Part of a small language model's weights: 5579 steps.
Each number is 128 + 32 x the weight over its row's rms, rounded and kept within 0 to 255. Layers, rows and columns count from 0. The size above them is the row's rms in percent of the matrix's.

# layer 3 MLP gate, 832x256, rms 0.0961, rows 164-194, columns 128-159
size [ 99 111 101 101 103  97 102 102  97  96 111 106  92  93 102  94  89 103  96 104 107  95  99 100 108  98 109  96  94 102 100]
[[199 125  99 127 140 132 144 183 137 189 108 134  99 163 131 187 190 148 136 102 138 165 189 124 170 139 120 141 170 197  80  93]
 [ 72 121 151 179 122 158  86 163  99 173  92 121 122 120 153 112  85 173 146 130 142 154 101 141 119 165 127  67  90 115 152  93]
 [131  93 173  96  99 162 100 161 113 172 151 182 179 176 188 139 149 121  99  65  97 146 159 114 111 128 139 108 114  89 135  82]
 [120 148  96  94 139 123 157 127 141 158  93 147 165  74  81 150 165 110 135 171 126 175  35  85 133 128 165 120 147 155 130  98]
 [ 92 127 114  75 144 148 116 156  93 122 180  78 144  70 109 175  97 146 129 146 148 105 118 102 151  93  78 123 103 192 129  95]
 [120 107 101 117 190 188 116  95  78 148  92 116 144 121  87 136 156  61 101 127 114 130 113 142 176 167 120 117 128 134 158 183]
 [177 122 110 136 156 134 110 117 162 118 156 136 156  76 144 150  68  83 143  97 144 169 119 157 115 109 155 134 109 151 127 160]
 [ 81 143  71 104 138 122 113  72 122 133 125 129 137 144 149 145 129 160 171 190 154 181 132 167 110 131 136 144 172 121 163 187]
 [145 163 134 106 112 100 163 142  78 133 127 111  86 151 111  87  96 122 138 111 124 151 123 148  69 115  97 158 139 103 113 173]
 [188  93 142  75 111 129  80 150  78 163 112 121 103  90  64  69  96 119 147 164  81  97 127 166 200 140 140 163 155 153  72 208]
 [ 93 144 168 155  95 133 105  74 147 152 150  74 142 189 166 102 122 159  91  78 120 154  96 100 118 113 145 114 166 114 122 173]
 [ 97  93  97  82 181 149 126 164  52 101  49  61 139 104  62  86 109  33 183 188 139 124  88  99 141 144  79 148 136 145 102 126]
 [ 79 201 152 169 142 181 185 164 132  97  75 152 159 119 124 138 121  95 126 128 167 133  96  98  84 131 141  98 108 129 125  97]
 [116  57 129  61 141  73 157 115 151 177 144 140 124 104 131  92 131 131 119 102 150 132 114 178  82 114 155 165 150 120 115 123]
 [145 156  70 113 140 141 170 112 101 123 150 156 138  95  86 146 148 135 120 133 105 114 130 111 109  70 109 144 137 199  29 157]
 [ 97 124 151 148  91 172 154 122 160 113 161 133 224 172 129  66 115 102 110  96 149 223 171 161 105 162 111 104  98 140  32  93]
 [110 172 200  73 141 127 157 170  86 170  69 115 126 105  90 176  90 113 132 127  82 148 128 180 155 156 174 126 120  75  94 153]
 [173 119 152 160  94 112 140  70 207  99 121 148 200 126 166  96 165 159 112 157 151 145 109 136 122 160 114 131  92  93 122 190]
 [111  99 132  86  93  69  94 138 129 100 165  72 129  80  99 138  93  97 114 115 156  85  82 132  97 168  62 152 102 116 108 147]
 [133 146 164 105 150 111 142 108 159 116 136  79 135 118 167 136  72 159 176 139  85 173  86 135 129 173 167 114 132 144  79 177]
 [103 138  99 115  59 169 109 167  42  84  95  91 129 107  96  68 124  86 113 154 107 100 134  94 163 139  77 172 104 136  79 130]
 [157 132 127  88 138 162 139 218 190 126 131 140 129 115 135  66 115 152 192 171 132 108 108 106 140 118  84 137  83 146 149 133]
 [168 192 118  72 138 118 146 172 123 133 128 147 130 137  57 109 148 154 184 142 132 119 161 109  85 153 129 112 151  88  88  63]
 [177 170 143 125 137 180 132 153 147 175 156  57 120 119 147 185 108  69 153 117  69 133 120 151 172 140 128  73 168  91  84 107]
 [125 149  58  95 182 144 117 107 104 108  49 176  90 121 105 109  85 143 139  91 124  71 159 155  55 105 120 130  67 189 162 193]
 [106 120 115  73 123 148 131 129  91  96  63  15 137 137 137 137  74 126  98 180 105 163  83 110 141 174 147 152 163 103 129 160]
 [135 100 130  83 145 110 153 126  68 124 107  64  69 122  60  67 120  78 169 142  21  89 118 149 175 109 129 122 125 118 100 179]
 [141 141 126 129 117 160 101 101 101 114 127 180 115  74  81 122  91 150 125 185 103 101 171 159  83 128 110 145 135 102 174 132]
 [150 127 122 124 117 147 143 175 158 118 118 138 113  94 131 104  98  83 130 176  93  83  69 152  95  69 182 197 170  87 123 114]
 [146 117 151 138  92 146  73 147  68 204 111 134 163 150 141 103 173 113  78 119 149 128 115 170 140 115 146 124 148 168  64 114]
 [106  85 112 165  92 170 115 157 128 122 125 119 105 148 138  81 153 140 109 120 103 114 179 161 171 132 122 152 129 140 130 106]]
# layer 3 MLP up, 832x256, rms 0.0919, rows 164-194, columns 128-159
size [ 98 108 102 101 102 100 103 104  99  96 106 102  93  98 102 100  94 102  96  99 104  96 101  99 101 102 100  98  91  99 100]
[[113 171 122 127 138  95 115 174 158 111 179 140  69 149 109 128 119 111 118 114 199 166 125 124 121 152 125 112 130 236 123 137]
 [100 117  97 167  87  85 159 139 119 188 133 102 111 122 101 109 125  84 123 105 111  77 107 187 182  97 108 167 131 173 119 123]
 [167  97 149 102 115 112  99 151 126 164 156 175  97 102 118 178 135 142  72 121 148 153  85 111  80 140 115  85 130 143 174 147]
 [113 142 135 125 108 147 150 151 188  55  93 155 134 117 154 158 132 120 123 141 118 162 112 100  72 167 131 124  72 114 209 153]
 [193 126 196 112 122 152 134 202 148 134 120  94 117  30 141 111 107 144  92 133 171 156 126 112  79  91 133  77 135 151 103 132]
 [ 80  84  95 123 147 133 133 135 150 113  86 129 143 124  94 116  84 108 131 117 130  55  90 154  91  95 132 185 139 127 143 156]
 [141 116 125 142 123 109 132  94 108 190 163 190 118 114 118 133 139 171 129 134 109 191 166  81 141  49  79 105 158 151 118  99]
 [173 135 165 116 163 132 104 152 149 137 104 157  93  89 160 131 154 118  99 140 135 143  85  84 159 123 122  96 102 109 119 123]
 [125 190  98 117 147  83 164 115  99 129 111 158 134 165  81 163  91 137 154 134 166 162 114 168 147 119  90 124  67 130 118 164]
 [126 147 172  98 116 135 178 130  82 107 163  98 165 106 119 164  98 124  88 126 103  90 126 168 136 109 148 122 133 172  32 117]
 [134 135 104 178 144  89 111 153 141 103 136 225 122 111 177 125 142 133 184 130 137 191 138 132 137  96 125 126 158 126 186 128]
 [ 98 174  93 194 124  89 132 123 148 143 122 145  57 120 157  98 149 142 205 100 111 136 158 121 162 167 108 128 121 145 180 147]
 [106 106 134 166 100  91 149 118 110  66 167 145  70 123 183  96 128 113 111  61 138 127 203 147 157 136 148  76 147 103 181  98]
 [ 90  75  68 135 171 173 136 146 115 107 135 160  88  98 124 157 165 111 136  41 162 119 136  95 154 161 124 140 129 116 139 128]
 [119 177 112  80 129 133  33 171 125 130 137 135  98 102 131 130 119 126 149 139  88 144 120  88 121 170 101  88  94 142 137 153]
 [112 123 125  55 146 205 114 140 183  85 133 129 170 106 155 140 134 102 117 131  90  97 143 128 120 152  87 119  99 147 160 147]
 [142 172 164  71 129 184 165  95 170 135 193 125  89 115 201 181 104 122 144  90 150 144  65 133 138 128 116 103 141 115 151 157]
 [150 140  80 153 157 154 119 173 149  73 192 169 104 113 157 145 134 165 163 104  89 111 152 104  50 131 180  47 121 163 131 154]
 [139 147 120 129 143 127 136 164  94 159  64 171 132 104  99  86  95 128 167 116 149 130  96 108 156 175 167 159 216 201 174 136]
 [143 113 150  95 119 151 143  98 191 118 150 109 160 193 188 124 126 176 144  83 138 161 106 121  96 173 128 118  97  82 133 103]
 [100 120 150 120 157 115 179  73 109 121 147 143 108  83 118 117 163 134  86 141 102  91 120  81 105 137 169 117 167 138 138 149]
 [124 148 130 123 130 173 153 131 152 177 124  68  91  93  87  83  92 158 143  94 141  95 147 208  86  51 108 112 117 121 145 108]
 [107 166 182 106 115 148 130 116 162 122 138 128 123 146 143 102  97  83 160 192 107 127 162 174 151  81  96 142 112 109  66 122]
 [ 76  93 154  78 171 134 134 116 163 151 145 131 119  87  59 124  87 157 149  93  69 159 184 155 126 152  80 159 102 125 114 107]
 [121 163  95 103 112 178 126 101 150 145 164  98  90 130 104 171  55  95 126 181 102 128 123 141 130 159 137 101 109 124 128 137]
 [133 129 152 105 151 172 187 114 107  59 127 159 159 106 114 143 147 106 116 150 113 171  99 192 104 136 184  87  82 120 136 141]
 [139 144  91 173 104  98 138 153 124 135 136  84 126 117 121  93 149 105 148 133  82 116 144 115 197 148 122 172 124 114 167  89]
 [156 105 154 189  58 113  89 121 165 112 145 164  97 139 118 147 124 141 129 136 129 167 105  97  82 155 174 129 145 107  74  79]
 [159 157 138 145 149 205  98 144 138 132 129 149 154 179 178 139 107  79  80 123 158 210  90  37 151 126 115 115 116  90 147 171]
 [ 72  98 142 106 156 132  49 105  97 136 151 157 124 132  96 117  80 139 129 168 105  54 163 155  51 102  92 147 142 147 119 123]
 [153 131  62  91  94 136 113 138 140  82 152 203 133 143 174 163 168 125 152  68 137 100 167 173 113 106 129 111 158 133 125 141]]
# layer 3 MLP down (transposed), 832x256, rms 0.0921, rows 164-194, columns 128-159
size [ 96 109 103  98 101 101 102 106  98 100 108 104  95  98  99 101  94 102 100 103 107  95 100 101 100 102  99  99  93 101  98]
[[113  82 159  95  67  95 131 133 104  62 166 146 123 110 160 105  97 145 137 162 122 135  98 154  84 112  67 130 153 176 171 135]
 [183 136 134  86 185  84 156 109 141 128  93 139 151 122 162 164 131 106 115  98 135 131  35 154 157 135 100 148 147  93 122 214]
 [136  93 131  98  83 128 132  65 122  88 128 161 144 143 174 102 167 171  86 112 106 125  55  90 119 120 139 151 130 145 194  88]
 [ 89  99 135 164 152 105 139 150 143  77 135 162 190  81 112 181 142 175 110 155 174  65 141  98 123 176  73 127 102 132 121 104]
 [131 132 103  84 143 130 114 150 143 123 151 130 138 120 118 203  99 149  93 139 150  87 108 142 149 141  96 109 101 124 160 137]
 [101 137 127 100 127  71 123 109 156 117 144 178 196 149  79 127 128  60 148  97  60 124  76 100 110  75 126 119 145 112 122 140]
 [111 122 137  99  81 114 121  84 116 100 113 125 145 119 176 165 148 113 139  96 159 151  93 109 178 162  65 129 143 186 159  88]
 [121 127 104 122 131 100  46 200 145 113  97  94 183 136  97 178 124 127 137 135 136 143 171  64 127 120 117  92  55 129 155 124]
 [108 104  97  98 219 146 152 110 151  53 114 153  58 177 168 159 128 125 143  93 117 151  80 122  70 120  92 150 178 115  86 166]
 [118 116  89 140 122 142  78 107 155 172 113 125 133  86  80 115 111 124 164 159 140  99 149 144  88 109  94 137 126 155 138 153]
 [ 99 124 122 112 119 128 187 135  58 178  98 100 128 141 131 121 173 129 148 110  88 198 170 118 101 170 100 141 137  78 167 122]
 [146 173 179 131  79  85 151 155 139  95 151 177 182 131 165 142 105 166  87 136 175 120  66 114 113 135 145  84 124 113 101 127]
 [101  78 144 102 147 191 169 117  74 149 128  96  87 114 123 139 193 115 131 177 143  87 115 114 200 147 112 153 154 157 131  84]
 [157 146 154 239 132 171  79 146 143 110 133 120 129 128 155 102 116 134 122  83 140 148 168 141 203 161  88  78 138 139  69 150]
 [128 197 148 161 149 167 171 181 147 172 157 163 114 209 114 160  73  85 137  81 145 107 120 124 121 123 153 107 137 143 147  64]
 [129 115 125  92 140 168 108 153 139 112 153 183 162 122 107  98 150 167 101  97 114  93  95 117 124 117 146 146 168 121 168 111]
 [160  62 104 159  92 108 127 140 107 170 145 109 147 147  94  75  80 103 111 136 153 153  87 133  96 183 116 152 122 106 137  81]
 [141 123  98 151 108 157  52 154 113 131 135 160 116 147 127 156  78 206  88 139 117  87 107 130 151 159  95 104 144 139 124  48]
 [125 136 147 107 151 108 116 113 131 115 133 113 134 119  55 149 108  44 120 127 156 132  88 171 138 152  91 111  99 133  75 118]
 [129 137  92 133  68  86 100 144 150 106 105 104  99 152  87 103 128 145 135 121 153 129 131 139 140 156 117 134  90 137 147 170]
 [139 114 162 105  94 157 206 117 133 145 158 159 137 108 134 157 164 121 138 140  70 129  96 122  84 114 168 122 145  91  89 179]
 [116 110 150 113 141  77 119 156  60 144 100  97  98  87  54 181 142 106 152 126 166 138 146 134 173 109 180 103 103 142 151  76]
 [ 94 122  84  93  88 186 116 150  95 137 153  88 142 137 124 111 109 123  52 119 151 158 108 135  79 168 140 159 159 113  81 111]
 [167 136 116  76 125 155 200 133 128 104 169 184  91  92  92 152 139  73 119 144 153 102 121  73 133  99 131 150  64 115 128 153]
 [157 100 194 110 130 110 118  63 112 130 175 137 108 151 106 117 158 101 135  96 103 105 110 136 185  97 108  77 133 157  89 156]
 [185 148 161 104 111 168 123 107  93 159 125 158 138 118 133  63 157 123 121 146 109 138 176 140 150 167 142  76 143 144 133 142]
 [141 168 187  91  99  97 100 113 127 171 155 151 187 151 115  75 123 147 130 126 142 189  75 108 101  61 171 129 125 160  90 147]
 [137 141 145 143 107 121 122 138 119 111  83  89 153 102 160 173 188  50 114 158  96 157 151 173 135 194 137  92 109 118 158 115]
 [194 109 147  80 130 165 130 108 158  62 110 134 136 151 115 119 110 110 161 138 151 190  90 158 178 126 143 114 113  77 105 160]
 [ 76 184 165 142 160 121  83  97 199 140 165 106 100 179 127 104 107 149 104 110 134  95 148 116  59  78 114 128 118 162 137 165]
 [108 104 138 154 146 118  98 152 119 116 146 120 132  80 120 128 149 150 134  95  97 148 139 161 151 106 120 115 147 127 135 132]]